{"n_layer": 14, "n_kv_head": 1, "head_dim": 32, "norm_place": "pre", "norm_eps": 1e-06, "positions": "learned", "optimizer": "muon", "lr_mult_o": 1.5, "grad_clip": 1.0, "schedule": "wsd", "decay_shape": "pow", "final_lr_fraction": 0.1, "batch_tokens": 8192, "dataset": "wikipedia_en"}
Each number is 500 + 40 x the weight over its row's rms, rounded and kept within 0 to 999. Layers, rows and columns count from 0. Numbers have three digits each. The size before them is the row's rms in percent of the matrix's.

# layer 4 MLP up, 512x64, rms 0.178, rows 344-450, columns 0-63
087:530498533442477501512467473572545441529549427428420503445477459499482524494484506525532556475506500568507534566516484505603528539527431509517554502475493484520469452481439562512493506507442556
083:460503534443502496515511497478412481528486490502476523562485528482462571493512528480537570505483471532479509544520404543428464520559599494497502501486570603508508461482469547504500474410500491
169:505551469541530442514506488446578499516452548499462485489529495498527536558549494497500477491496542540471506453473540451434534507481410499533561533533478379544468407538456537534498537468498514
107:530501465608508428456503558451441526467534472551517520521504495588523483533571518449455527451458518470501513463507511531487579420503518496472475521514488488486517531461510466404481577500504467
089:518542510463445493428544468499492424526556501482465487524500487540521522430463502467476511420503535532526488529518484515594460533558577434439500571432561491525482511451528536568534512499501493
100:515435518420539485443513440507471510542458504499492481474532474551513561468482544513506648544483443481590535517536483509461530499533461465524497523405460524488458540524499517511492490452508484
122:492546504492549474508524498556474470450496481411490493507482432496472565573465477494485517463501481498489440509509478547487498426411547539549511501464447483567487493548530536499558623478460531
108:530484429441532464522544475540501629537456481449492495496488509505577496481480464466463531456479484503540526452474446502490534492550480503420478454480445468539545542490492561580476515456554467
093:505566447483489480519534511527479511534539519491448454476506489447538425512469438508462518555512434530437540497417442445487491481501525604592497494548474491520530462527487520584519510502533551
081:476536484515510436505509503509478526589550545525491467525592472467454427532515444479542446452485466529564600474451470549505514470503453504493534546529484504474490486523495545488448524470579426
109:567454518494481448527453556508476455495523425415526523585467512536472509467457460472543560541509536514546509480482448528473514577495471542506515527516539530485487531460533475412418478440493537
123:470457405524538461472520560473485524515467485570504509569499509477460496481564485521549541510482397493492542479554471480462482470545528481497563491521516530534526435416555556421513495486512444
087:517519496481546464552484508441512558414507481511426567472444504542440472471551493420502512487547485516506470475537499558485484497494564437478535496537420532557588473513466555465508514548513459
117:531472466495576464507584458461556530474566459490455521531512518447447528488483524504482501461382534513463480483519452592557470536470462439554520499487539478472500425505469551513520507484529531
091:428503503488499527454483551496508512519480534474455420493491477520435525511435512502537544557532463518552467550506537523542432458534481411562516482486455490525513435454545564485565558571523469
106:511541447496511466496460490451474565498446522486498452473540517508508560520482568422531542462540486555500496480472554466398532473574520408460533491489532554442533484547529452500463525456494543
119:508521464508435524446543510556548492514462595534425379533502474498554496462506497485520498487495432415492492485458538403510507508490523466590530570492495530510511491542501505534484519509483514
118:583534449502569508508481479525581531469538521519496540515554434554545474489548527470445451476519509458534483500492540477440606469541432462548520460435447487499467487501474489468535485557508467
098:554443499509470481493468471560545524524584510486477434524435470531496464491482507529511578469495454509526470553447497506472561494632469536524547550437477527487494506496491430503496474471574469
088:477566517441523509469528372478484512477490517508557523504470493466560520522426510515429524519531425475463531520541512483497502465539474436471559508502519531537534461568470549545561583493472520
113:456514513464548514535523458404520503452466476510463496517526503595514442512521480438484479459510457539520488441547457531488520471525540402507537475522519526583585479523502556484483556435532492
094:505481476509533487519527476412570472454521463535391482442563550507456496478519496606417531454491463506491474507554464556503526512543516476487511514519531462536461432491518594498516494499503516
079:519429489480488468501455478477527501510516486463559507547470457464449527549577517572516432497493507529537529498523487550457490526468469460504589491451446535508404459563516479468489471494590428
076:483559474387529508473523475547484487524514544451469481458498487498550541550490474497458452528515453519489415521466489463561466522575454454489487503538520511479455523495468597543522525590515441
083:593490521476524442553506496531453500457512466474542530563504479521425538526529511492529559494444520476477431479503549587522524532486485416489439502557449519536518503407491508502519460426470501
087:531474434449500395495550537524509481459577468501535485543499533496480512517553474520533523490440505489530445482513534539571466575477500430442504436494514503512491517538549562484567429464551474
106:505518514420483528437592464493423513522495555528407464546514503455548535467447544526488492544508460535478514490485450443497443511500518495595510557499557486472484461483457552516528518496573476
108:550554502542555504440450544567535475500471480435477518503529475487529531515484475439553537413507533521489479547460559472479615451565431471528466523467502522495484471470547451462458475489491476
084:551520545524469459536590484501442543501442526499459488560461519460504515396498462502475525496522473543536568542520466544479437499500509528494556464503452536465388507518440566514546505513521509
107:477496505494429478512523559523508529495599523488512531593427491503460504502549545489433526497497544528545545500436474472474462466500600518489453466469483493508533427518518439426528534502543445
094:543508514479443428565560446499496513472545484518551507557456479548506516428456451502549583528509518539503461428518550504518477477529486473447508503426530486467436522481522423429482548522463520
063:551517470510428396594502555473475462500569465566439431512484563484486522531509462461527564515555447451493501508529543548542506438485509514506478490482482494538527513419514502519469533504497550
097:535490538491462439510492519523393464551528510438559437512478450424514512484469533507498516536507604437504533505484563473439514527537504476465460532506509514424464495493538477491498532495569578
077:495488466496550512522486582468545460433388475491527504507477509563514454541505415437499536466506492450491452512562450537520563499544512478535503445509499490571519532468474573442487478456478538
100:553486483475541506577452503595498467490503514510490459559480418454462487396550473507514542563498556491523463515449473475483470539548542540566510496453524527473463463547482521447477430506466515
107:544515429595520544434548505481518569483530518555566468499467479498496483456447530516522567520428425387550485502540535509519541477515505467469499523503464543479541445500521518456477453506496495
118:522430452531443523528548455543554513513545497476562546500497444557517500457480496503462545507506454418514589504543466504516445505585447453487523457483488496519493488451569563501445453516510443
103:493497468534463508536525541506528524530516494459504448478414571527477560542443600555474477477497470560506555501523494527505403429482495519501497485503475463447542491537507520400431536466473500
104:484420435492467497488519491491451477511607507514519443500481520496471567483502526549468494547543453543494501482525511499558467456549541456484514439481499497507475483421581607469495505512578453
119:507630521479469480594488503515497539528539538465555497484468495559558544525501503492461519491478504557492443527449547504448469479495473518460458472502460512467484440450485489494469597436488424
113:522479483510571465569463539502564457450552409492472526518549467525490516517558444473509548467516561510512424491466525511517592500494508467558477504449523479471508493512490563467543466448426441
133:533536459517488445564508509468464632485468577517479504497484492452506498449488551489516547479414477472498438519568484560481450521486563507457467460525507519488566503528455568453512481526505546
075:525449422510497454447572498506527464560525491457517464572487465520571532479484528531455602505520493541414496449534519522576502518504497524504528554475490548468452459514492502519529418444536495
082:536511501461567446507490482501472514565434461516519429437595430523553448545466537522520537459466475503517501477550509528540559514537490496475526490541495491519439541466442578533521487432532450
102:491454470457488512535543441533544470547528501524535395487579445528443444521479430508492481507507460476555400455462514500504495497494545494567488575459477483492521462532554569513474536493475533
055:513473547448500488500537481470499475476558449429531527497457607565486530534504496501502551494539469510476500497529507576608416515486467492479502418491538523534412459441463471501495488491531483
122:527519504578473475448533460483541493524443462487559499463476456553585504445464521526458584494486431515520458523462473554488519499522466566492502474488514536473469483455554505492461517469402590
075:472501520486492475495568460537456472519526498418543476519427495520487573463485480504453502550557456545543557536454584550506490527553554514440514489448474538531472535524461469488482562503560417
115:537540484512483483548538483523522499449520485484524508443454576553529436515518505447530568446456438547523455494562456498522571491558517425538459502482555495475485520476510517492500436544389511
123:481489460465483429516584474500503519457551477525528503477469435479493512497494494506402545514497482553512439533525566533547410481510520495463472535520471477416521499461507592559546481486525575
103:533479444482518481512612546522442519527474537447502490443452476531558513571442518472461546443483516526519515519515515469524459477494513451495422485556431510500540474555508508556443529455585498
085:527542434452490508507504501408450492509521560502519423441541472555516492495489494603448501534438449554482524551564482486467474509562487486463484509492513497466479483498530546448424502482584538
080:516556423501449444523488475482448541577422546510554465559483549452500486510565510499533460500447419572482516480518482511532433445493551539538519465541506462550464491457469529524509546516541499
093:476477457558565494517515493591448487529511545515487476493513593519525540532407497466446525481449491498538461480522429529538500493512486481503431479469544493486472521496482592445455510562576452
096:502528571542487446550557517486543535490493519452459510422527556489481515495501492467473489464521559476543488567507577528532435435503431423542469515478520517522446532499449526496497492569522406
096:476482485523421478456510556419503596522490567517529442552515499562544489475478504471499552517502523505537516460495459544507530484475408499581524538495513509502512485478440521465441471421425529
084:548444538447505500480586458503401508548463532535421431503547511490498477453461581583534466429521496517525530497521487501450497496548506518462477572452493529498460464496512545477510468539529540
084:474502482451478511489495482499592450450487490460503541557522505507527497509527559563499543489611503497402466517549521511415490491572507538537539525509539550462437460484468481503442431484531498
115:484592507497520483534481512511518462438510484495491483467492534576468507553489513413572552453510438492471457494460528460485566498508476440625524501435494557439545477481514545531495541508487500
098:530553470515549450506458487512528528467442497448529483528542454448514507507487514514542546458583523524536452530456514493478494414546436481534502546509464563521427510442506453430589554497459514
111:537559529564452504559503517463471564483432502496506485476573501553453481500505517563494515458508456525504555485553524551422566547513422541469456510469488521550498477422538509460453498435471464
091:506432561452465440575527524514502449479539467504524497547507507523459478500601479487473401482528492514524573501490509497395456467548544513548489488501507524476497579493540501531458506559489444
119:525441466476544456428517536593430461475486465479512549558508501544493561471546515480477464484486471581459562543505449500499448529500489561566551498489574444497473447498478451477507515504544469
094:582550467548525487453555540523490545585465519532503483489574486397516436459515497485535477486543409489435486527484442521501495482468462495534485523543523479507501573529431484489444476524465526
122:500475495545561462430570486569532483446494488447534538503526466537572494486499449534420534551519499500503550562453444512457511396564498515504468514488439513465540529495534480469503545475458547
113:516503478524543488458540536515524578455468462523583506468504520539543504531386500457487540515528481490552522427477454486479513520575442468517461455506459492443538448469569526452531479502475577
096:481521474523447441547552513564457483465561469471531506520548523535458491457478461480488487509527441492523532465533464567568480475558548533504527452465465512557420554566436485498527508470576440
107:537546489523558470515492400437543538526479442482462541486503491508534515472456516525467483527481468492473500498497551528437546451532509493511524459458415409549605474493491573526550542521504463
113:529488526525538488546474546552453426467478568489461400462519485550516459533515563422461552465469505449482466532533556522458507526503470539482507531497560453531522491497457519503520464408529566
118:588581543557462495496545493445496507492439549470428522546493570490440511470459463608523482525522457513472517496508506504506485509463515512483522479522442532501534480514469526528430489552391506
118:577589496568498435564482440514533520518454506486509461476537496421524455492447515608495508498488531537479565544490492497479464479550451532460492477422473522488505522449493522548469459536446522
089:515529442463558538545492509500536455531474520527485465456466507513504541546510533545411567539496460442515471499511484457552466517583495492509521507557468483560425432467424564460551560501526498
118:457522499513433457491505544570541507481532475460591474459511465480446464505494498486519529491505498511536553538450414491501495436510432506561494433467523454556512469637525499474499515496533534
093:513534430445555473503520478515545470504498479387581475556460499458536508562510536474489501524534459481454489551455531447473469567561551512466535452491533524416494491514468523544500444493475553
113:509530477477488501478458533394497536525450550525480475459532547524555481521456525446459544496506467479529497491622454509495487566516512439469507455581490517486531517470524579461478560499461565
078:471528486408478532456493464548446512514529534600534505559455555538505525483443531508467499576465458529576504556438467540471423485527496484550493488477543498465509493503458518547451559469534479
083:554513530494436549454528529510451494506495519480487462410445522463489528518448518541508467514531478516406519544515529518539462493433461510442488444536469506482593459451460596517470532490538557
119:452450478495459444542540526499475486486568519515479511451467523522427538562535481589477540520486450538509521476572516525440435487442560586527503487523521442475467497432528504489449540446523519
108:528507556504506479539540521517458475486467534500429480555462485472474481484445532540485538564532459427501479503487568580491415556487532498518476495602498477496472510479398530517418486499506553
090:498519532456428485488535544525541514524593473450490474512490507456522472500533505512519513589531487495452446573478495528531465512519502540540492476548446579482419450402479523480469501490572561
081:505559557450563486494496554438506431452481484469452456528436442494456574538497471482501569553553508503507452548487558513389485509547467492563489493504479577484519525499513505473512493477455477
084:468569488500565452602430491527502546455475475555515472477488503539470486535510516495438553485484429507554504502471470468434507478582572529509499479504540425528508519533439503524533505489409500
100:526523497544448465469505588456470536553503465513542475440470565490514547475548566563532495466486465527495545530496515527542445434514465553455529470551468484495437491437465495548455516485593460
087:526498473448555472493529428546473428559496511509530508458449451501538595576454563510510484483454562538494486488487415453472497503592478526501545487431542477509489505524467504495499512424510521
126:489519542494486467417519445527515419477469534441582566477502431603472526545537512468492522485534473515504432476542533534553481528500513438516555481520509481457487438452456547522553526468497496
097:485474497500489501527481525410520506484508529552457468479436500523502464528495480566478596592518513467557520469547501527387527527528523501458517501564458539459524488484508605493463470536446505
076:523541552485507507469465522422478506474487510462425497507528513524484537511484580529477583441510477538446431546491517483455496479513510488507432484487555459527448496546444505544452573458491612
111:504507492495540423542496527491391493503508472520508487580537487513431507509534431493558453528464467488543429453519525512523553458480511481528518508510468532485503579469522599463454472464553428
093:534501598499542485502415533433491483454467525451532527539526488483445535538480470489510491468542561513510548486540461527446488486527454541468507503548546461573459538481459467452439476438562568
115:498545435473466524529511488522490538510471580572464533452438570472466521493469540551441459529502494504495548501496471406428440476497552534523548485499498493533540417555470510535472552546458511
103:507555467470455498468502523564510508554570498553488481421471492513531476472524498520581521521509472577495555527466493456415448527535539555501507535511569493453450451468470482422524443535453463
116:496574456503563452468571509467490489562455520487557531494549421475480427491437514421527502418540437557555502536560521522465431516523494526509518522441485502496476451504498469495527539524496530
117:523533498465455455516568549479484539523580468482455515460482476458445488431461479520477529498509558540531506452612473523491477495479562567470498471521513445497530542451478584525436449530516540
112:451497535489538482479535521525526489542489522504599502413549507526585491508522485416500485497530471491516537520452468535488537485568436466521521434493530513558472502419437476482525532397480479
098:531566525445550498515481553441545577521444484482527449511577474496466454539508528508533521457493486502472452485555492486457449470480549450395529540570484460506500438521479510469570461494548526
114:505580503491535482553454532514580471432500453504545515435459520537485465502441453472474525490558418497556484488492516473457481560526485460501519472586513521474525445434491571491502557548446512
076:505507517497570474516493428532499544523535509478501490548513508506556512463543564543504558464438475468571442474505541532414505408430474536545489521436469508490498486535467450510525463421562469
062:543496461534501442473551461482477514512535453491518508447475494438484504559504464552508560518537482515489453543523520449479401425593537499460532587549501539508532489443522531457524443446529527
107:501491480476547465460546469564500487494557466474491494535512554554529464552494467346534550477430502525497462521477466482528540435463541510545527509509522436487532467516467527482511489509587442
129:568469419489549458495514455527531487466458493456564506484460504500505498488518513540509448494475470525467446517560408525540465562537561477539550470517522495462464460513549607411512468522521485
112:557515500511480492598474497443507540482475497544495469408472509557475538517486526531510536549478496481502422485513527507472523531434526495514515464476535434527563474493531570466383558485448557
114:512484564463552490468456531499573525480541472500465539535541492521481517471437485481489536484499504497557504576430514534472542486468437488608563515421535485406474486560551537486483495475452501
090:553525492525524492493574470541501536529515515455503496497453533453495530522562420478508511504483558515403492512523497538563412475459473511465463486594445448515518449474426554474541520457493548
116:473492582393552465520476474547499548529504513506578460509541485594500588478534505467513459537472483490558431431500519484411496477497512463497545429473506475486509503523540548489522478495537494
103:515528530445529532536552426476476600484491488494535451466494563481470516486421614486522506473497438468549442437555447534444511496492492475566467465534490475495502506534487551528480529519534463
104:548550482524513506548540470555508475444502498488485448467526504403513554477476477526488427482534484498491426453565481473542483523556532490539436522525514497446483509510508558445423598573481486
081:525530460556472508500552557490550496456478542581513453436466478456498481507481496533433478554506485464496523548483540449493470449490525579540522475494470489500576458559484535520475512573387539
# layer 4 MLP down (transposed), 512x64, rms 0.0197, rows 344-450, columns 0-63
092:494497445493491481459429552511531532516518443578474527518471515464500486486421489542457526519433519582539503502524469506537489492430462487562486490454481493542548556529483458533576553589442459
083:553428512551558508482523516540433449474487465558467564460480458508461476545538511505504472571523476471470573492522582509481498445508431439496528529434467457579525503536477472485442497554507503
178:477531545504532470477502592492513455532497565491506445537494390464488510573556503442534487514460460520547447460466530505516557475485475529534540546446456445564506480532476445535532460458532549
099:574547511478505504390498506519491478487505540520514549484516452508534457513561490466475566514516554469458547520487532523543480537431526476547550461439460538437443421508475550573554498530470519
078:545504452581508525467564523456565554434500471417563546410444517490500535482472486526466508539583552557472492487470491540502475507441507503511463502534549515532466496474490514507540484592489476
101:532463560521518506500499521480531429451492493598443532427472527493451536514464478501517507447510460495526533505513474462515496573430555501487455458473471471533598538495501515474529544518379522
121:522517585506530484481503468542436478488465445524524517445559489546452521538493542384487477485580432522484485426526500462433514489505567431556469537530490483521525497480464533506486505539546549
111:518474483448491554483460535465438521461509557547420485425551514520526515517495534543542479495518473456498553524448472508451493589530448431446509504533508511473532498494589512555464557436549471
085:511472464513512507494518484531554534514474460499594448549543448623492469476485454465519481473505533556488503443509465448479533574483580488520506537515444546474560513428453523449519468488543509
085:450499460537512567453510482519511499474469556538521590520545490464512428522486569439556599528461508454514504522382497493569503517521492453464514503528442508502444517528474532482468508504476550
104:539581509526495513480498471536519484436543496581466478469481513472586451492455529578457493512458531510509533520446545490568458505477521479463484504462514475513518448503423487631482524565501484
117:477510510517509567517588525500517521455451453424494474456438509493555531435458464531519376509528550457476461474485520487519521546495461485469507579506505520495463418538512556486499466459514556
083:551457497500482543480437572492478462512523507413517483548536498376469499501490507500479416499575543516456495483466485520520528480552469594522515443442539507468455538512556507506440502508473472
109:426517524499457535446492515434457490506499502523468460520590516482470498441534482496556522495607498547494496501508507501469538493448486515515473547524561402536499565442551544509416501510453451
088:527487520525495536489533438555507496549466543525520490479506411581508438446514516482457518461487482465524495428485536524546565505484575504514480448498526472606553566536486428511453464476469536
104:518508446515507536479509488505490510456519549547554493480514550490476538519392498401492475456515426531495520535507498474470523475436521458447493508508507452495532491565560484496430615500429457
106:446493497498569517580534516446483527458516535535476518517520569478478520481444518566549489491505501479497465485558466522450406481601566453427450503491541561477481500459479570480469479523499469
121:520418472556501503525504541496498500488478414575550501458548485461449525498473555489574506529478477438515513551494513553464466499547538452512489553512411615465491446496539468525506524539508486
112:471475539517475609590490454534579516460476484591452469424416494556522480486502467542536456447486518509454522517507490482495466512522457494490470540519437514532538545460493481469512516500576486
077:473509457543511510459452628452517489438534498530522504523511557554507476454501516460549462469525430476561481455501545504549539503488539469448530520474532484477440478529493425527492422566531544
113:573452517521469463470474535549460518550578529467503480478595493426451505513429515529536470553526541421485485510467557506494543528477491543445526525454478489447464512456531504554439440477528521
089:511442485485461529463430511588413558568546529503495501509543479479483439494542524534535536562558525545502497519415506442542516435467483516552495464462490456524460532471508441487461458496451531
080:489474473501473559489492461552484512517446507540456519470470458492556419529490457531557489470460503500543437624451489480511521581431475529507479541455456538464480429509457518500531531563498544
072:557507482544498474515497522433465455462547466524530491475518531495495515482480497502492528514510526512477570451509565561482568502438466566434510495446531445583516575460467414444517525428510449
084:498495513445473465454525505445560533583507532538490493519581465539471484388487483572513545517524474506538475530486491457479480509538524389570427480519493483541549454480494548519502494545505464
083:445459483490446474518512474479524507526495432485552560519537438501551402490569505562477458506479543467470513507494517485483454407490485469549544537542483534540503500480622481570480523487534503
093:587438543472514505498521510423470549512544432463509527456469506541502540513554490499499493481564508521538508488542417453504479513476483484443513444414507525512542502470607485504551493567519564
101:507512502499438571583499440544489516468540470509551464501490514479519540510420445545514452564490499517510437524602487477493445496495541506564462535518484525468529496486469605514561521441525480
093:502534539510502414566498450544454514530426519499523445420554506472519536512512450482509514553523487519503550535524450465528474488520504515504502587558487523423483490531430522447589507429463513
100:505536494533480466464538520529466492482518458450586558505411463451484565472541455489600480451505517525494499506465499510471573533422496449431464475571493516497536463540521521479521533481444552
096:438566506502574548473482447500484600433396539500525524449498484501496440497469500505531519592528533510447511467473507492515522450492524500492568549535505498496545501524576576473528498458489514
074:477408505487492575425492477545551534546524486510531591469542505472551506430545500513551481451504514532522509496403487491526522533513495510551517523472458491501431563544542476476474472583491450
095:486492504489550560541422603506475482499459458511472478508513512434621410494504489500554432539527576421481502493498482546478484521476460473489511511506530498488475498485469422503545514519526551
087:498485471427485519519482451531488545597566514492484420499544471492507516464502461523554445504535546516466497444447543402484477465533498522528525517505488468473428526525512447575488502481606491
095:432530529546477511436571522520509564433533518517550484479503567524522437530501492474509434453564475496443522493503470505485520446523437425463493536552441538533522533477488498576451549510559532
108:508522489511429462498523434449469513464561503458475503481477559546455545483510526529454433450470439555500494548548437532456552544476513508508513537547471487497410592521564510498512568535492473
138:478517467559509521498501542504508561497543538478542498473491475456453488451439535426553532499453485477559519572558453420455559553510515483490484535516465499494480454598563505430539483520513437
106:512518563597534566501473557481506515513512447475453463476515488475421436471501499507473394514499469517524456555479414528517498464467569515438539497490450468424511515469535518528509531524472546
094:508545579549520511467497564499463497490430528422470511501424480520497436443495502471547508443458561468489472488492506496470549533492561517503494522546488532532533499549415423501508527485410568
129:436506486538490515500534482506480542574545468531454540502510490480515481472490512508445485416511460501563530438466523524502525453486513500515466538559556489475438401526531618409522518463504537
097:500386506469480553485516492498430512510495562506547483411513490488501497462493466560522456530569488519501563535436539490525431427472505538471498534505531558521460483475582483468480509446525568
111:525475594392528447502508494465508430525558542508456496485463557442516493514475509498455500513622500518501477465436522493467520504538554452483519529476474565589498522531492485493472478548528478
074:537471563503497489524524484536468447468536500598501470504539576503443486535466465555416452443448538502472507499506535465464501502451531551486511479490516405521542524560473491584426494475466478
079:560487553487515467441473518482499469500482536580455586490535421576486474563505493515544541544458465511531469532458479474438478490431557419478494495421481467492534494478454507492535522438532510
095:491502513515519486530519480502465462523421569489540516553506474579520463517470426497465529566514410537506437509534489503434423460489574472476456464522490520512501551465521474403483552533544506
054:518536434541492523552497504498462535488494452558431537463555454475456420474464501455516488550440552495474501527444501450490567535504445566534597533410518490491541502540530474505528500516481464
116:491479537463482517592441579464500466467502492482476536483487485467482464501475438481518401478511544506520495411520465431484473486512528504556459501521527565557513446531535536481542436594536518
082:492475473514502533493523418484548518450467399495499527416488505524455497520505535394517463464543470465552477428488536530497545553478457555477577565491494474548536517459485500541510558494520462
118:532512440515435446521546405478443501491560488504531534496507526529490561532489547513541484457553526550460513475494497528505569473496430545564567488448507445508425556448538544489463465526541506
107:472486463524528494471492478460510472425465512468520525449513466518472535437514497565527527593478552510452415557450506572499491606503471570570469494546507544465497551474497501446507476504544500
113:537420460534506516521536482510542539524429453514473512428549501535481429436511480469521491483524486519502571524518506455481506527504512397548509476588447548545487477447535473573502452470558510
082:525515459494507550438529486477563508480431478449478473498501438513480520454508526527503496490486567488429422539467522503546555504537478533532528492537521618485474428470507467502550400530465552
081:560439518505520499487558477540463501492477516507474564458526486547610529538493519424521538502555526499500536547429544471451569457540478456427524528418495513433533526495470503465452507468524509
086:504530481587415490483433476486506481503479575584466556466515593549496516526493516473449531483491496495366485555473506536468512534502509571534507501507458492497506517445523472492479461471448496
100:456476518437496487523509432487488531482437398482601440508514534536502416486565488555490449557508485470471506474542498552560517470519440522534549545533453484518460468534521481446527518479467523
096:560452507527539482533516510478485409529572440449550482438541416495435563571465462488534463506520568486466481466556517471493418533518527549484544497434509449502494462491485494466480527518492500
084:576523509545523514556436458474526488542476387461464520508564504493456449538487473488560441511463459545560513456520535449516438528471491459475504481524488489548468465481591460458540514502540457
078:548489471528545536483444519504429529465524494539493476415555493537474542530500479514484521488461457544610604514478466507474525468528500464495515434464483501427521466485482508592494539429538499
118:547538529573461521483480491484527462465485450524494529476516519565454526513423529417558508450483553486487458532471446527474482475492502470527514466446502495509578513519446476542526646494540494
100:449584497534479477479560494518500559515485464538457532541427569518472553501482546559437471486473452483478414528547569525526482524400533496510535502497518457501475517572479506532456460536466472
098:509588531580478495543447406459481536507506516543479506485548472537468482480538446534458503498482510438474511524446526509430483515536487542474459541487532533517456416425486522454578493457470554
099:507526529531486526464478518572467530509502451426416447479543549500451510524513509491507477551480512481518466533574437429547546553494531529466502457567492411435446520495531546497500520530428467
109:476488508472468486551455397481469539474451537539468434480515543474531434510526445544496560572423523453498505524522561513471542481478507510466505446510465573506578485465530548478439518455539528
082:448472505444458515526501449484512442503485448486529506559456475558513497504485527519482501516462457590528481493574557516477484527450487505409524492463480558465428501439557458524598505571470504
122:572510489465501508460489510444516536452438517476476483531453466497510457528470421459506509475415538463521493530585498520491492511488574504510479467482463609500537424466472577472498443557529463
119:502535447569420488497496532514438532481503478523518470463389541524446547535509526453495496459516493516554513467545477547455501502507546524539492524502536439481530497530518452540428584487398530
110:545536493518495527536558435461520544426568458439512547465527476459530567451520506494479440525502567487459488472520460516520519530505455529499550516434454501463461530529488487533609516417541504
098:491445479535442501537502555428517433528527505557556516478467502451491475467531481528532460526520501495512482422478528472601508525522560558551475454417481552533511453539502435508525444493449548
119:464490489547478526455500527519529462508522425557537520527505436455496476375506451503642452493501481578501559492492458515451538462538496448503480510531490506463488513503550468492534503484451475
103:413479498463512468458512505515483479464513504500523521493500536385558470535532514536508522522420525469487477523449477472526520481472577544447499457516509564377490500470551563510547506487538562
124:520457497455497457476526451473469458477549521420482464473453475488553586510559468521485525504543510574469524477469564470524533463464451547530503513430521631504515487496573488448533480514498510
094:520443481442496498539529505480520557549504421597518434542492499487503486499464512549460487428522541537438417533462503514463483499438491496475515494506545533472502559515511432560446476408489536
121:505540541537498468521490541497429533463525540464513551497505434608456454448505516564565493519487469499542483526530490475550495448490458409484466423468441495537552486549510434472517438507507497
091:508494507466547552484465485510510518494483504495454448537570529462469506471512518533409542437501560463513446508497562551507427550488488503552560471456521480481434560481464394554516461450473537
099:448491482479493513478516510489547462425576452558513516526486569484498538429491511543488443504498469522527451469464539545551518537514557538507450508479525557540409479518469412475464435563463465
075:509480500578536492506507515501475476480467485511430492463500499564476504447497506442464494462538574417497505446540602525495509491541500514368530587506487496562544546459487480467505507533470517
079:498515531473504489544472550487483452593488528429559461536474467536476490484509500520546523490426486460530444493524455449507555529513561518513489530513568525460401469495520493495521419461404547
115:534486449560540516474477454510580528536445518510581467475477513518558404439525514532516532547454454442547493499493529504479464517495548427549498517502560482476508429505533485455460411506497535
101:474533459440460484493471547450529538536443476500579524496496548536539483492525521570530464460474530498431458525576478441484506513535487411523508492407526557506536424491518464451509424509499509
088:455491508498543575512533478519423474473512531548523540509497490497511529526436433496528473365444442565514505426457450489454488523502485539536499538497570516481464546512448445504540547467497507
074:502446471452543449526500486547546575551463511490462488549466562481505455418450543488485464471504481575509534468489417438488412487439527545448494503579524524561532530499488523513516517474481505
079:496508502482443463490522496537491488502559490470452485545549513580439516548553575518569511482528407470439485457496495521492540513451464480557477526525573460468496462480431527446476528471561572
086:490519497531473550578500490492437505476509540457558531589492446485523572488454474506526499490554545519549510516490480446504468416495515419530475514486552542499509437545487548591483451500520576
085:532492480560474440491460571490564490431502447553417580504474501527477515552498451492518553481513529483445497487486564514512514498460528469461506526594441500519506538520542457414511533477426501
129:475510574532525493422428521485498475493514502573560473533489516477522526506454483436497515438557450517521554550424481480474485490524490503483434511488519521562580572503477398505561456485508492
094:546485552477525465434451457522558561538498546483528472543463524446554507454475587539525484512473488499540483518444491436490504511464526490507530481469531464523539504449404487470525367522500510
084:497518482471453514487474510466495427493498475487566526507443554503511530466525450545478495424479539518584500488512507562484482519526523461461566456560453511423521542507537444470529383563477461
098:486496513463525507510534472465540515571489626442493578558481538565527448506512504560494471490534486519488537501397542463440508502531502458416495516553534531470497477524452450470474505548518515
088:493514404507497587537458494514565544535578517513433514481479491511493481504514497510569541510477479555541454472481537440599522459477491483525514478505406455475522488472544527531550518521452429
105:546401525471543456453477526484509519506530441446519526541598461514473510472576466531500496515522521488510468465533461601476514505506477478478483536537460595471434496439551489482493442455488497
102:498494535552499482469550463443514500525491437466540569564488491499483573521471419527466475434510555517496532439506549521497573411472467484510489549479515534534531523432512520546404478492534532
108:501484533525465516499490510519479524435508465496510472524426525447578510523464536472514482566391511454419496479485472503527526473523506518525461541509435565404566486501501578477553458486561486
117:531445460534503494513515484513532506460510519550472471467512433526474454465437431540438506561447426494517442548505523536535423581477513500547532574497535589473494482527543479502559455497532509
107:591498556519472485511431496413452493458491539530493483503474495433426562508444499534511525464532495492542448472556542462518456495512548488538427536438526486443511588516518474524516447541464514
094:497491416481511517484459532558552478525494543474429541498480523489520444523528496444559512498512493469508542462452549498526466591563438583498518583442527558459542505455464511572501513496462502
136:532550480496505484523514521518559539548489482526525444516517556529486450439457552523473489404480479485539549573510467520471470514509451399525509478532622413517487513526473474549470535490496505
073:466469589507553488572584423455494463493498490497522538429477514488526503416506436486485532517552475477577533456500515480495440520526532492491428474539479558522493482477556544441516485500473567
064:463503439466532557470500487523488468492427467427541523444483467431445557482475524571429468491496545498511462565496491570495573503478452531495533446428545543488532521544515444519511529472449484
108:506537607505511500493485514581523516523479499556467525480526564420515477501484484490521479459451470462382489520514471477505520470561530465515466496557477535453556489479404542474557534523484443
137:443507596515519477506407494485428450468470548557489546506530532481482580550460515486489486506507500553492490556494533519486583441479493491470491483461421578524512556514496437527499554508453471
109:462523481479536518461489589501492479550545536466455542645531503495534473463504500480486514503525475493514542503492455443483461464589495510481465499540499574467424500524482408507545449521531476
109:544422503468511582524571534550490465482485495511443470484433474490512478422489541567517525499502565473447499552491457469529454414522536484491461521526441493513498466593499503448546520509507562
087:466548573480405469513457524457425468574491547539508472521516494502497524561468536554528507483453467512533455492550538507451534479530467443503525470436595542487545550491507437485458493464490456
101:442496534460506498485518526525441552454509606485483486563471482445479580480498532609557504490503572454530484521455555462500522426450537457440492462514530502549507478481542485510479452478475495
103:556448548522477484509478527496513503497448449441483497494545561552476460434516450485550447522492618495487453492520503563499571570465488512439565523481473565441477512489545491495547463544481516
095:488484501500432518451544479508516514468442549478597541522528527524499480467535475486457574489499462520403446585538508498463532403453472580547493510521482482525474463495547483525572462500493500
078:560452611443466466489499497565561519484569491450458553503515484508458551420572443459549492506452485530487486521520431497506548497518493467521541493467480536453472586499486484528494481502560483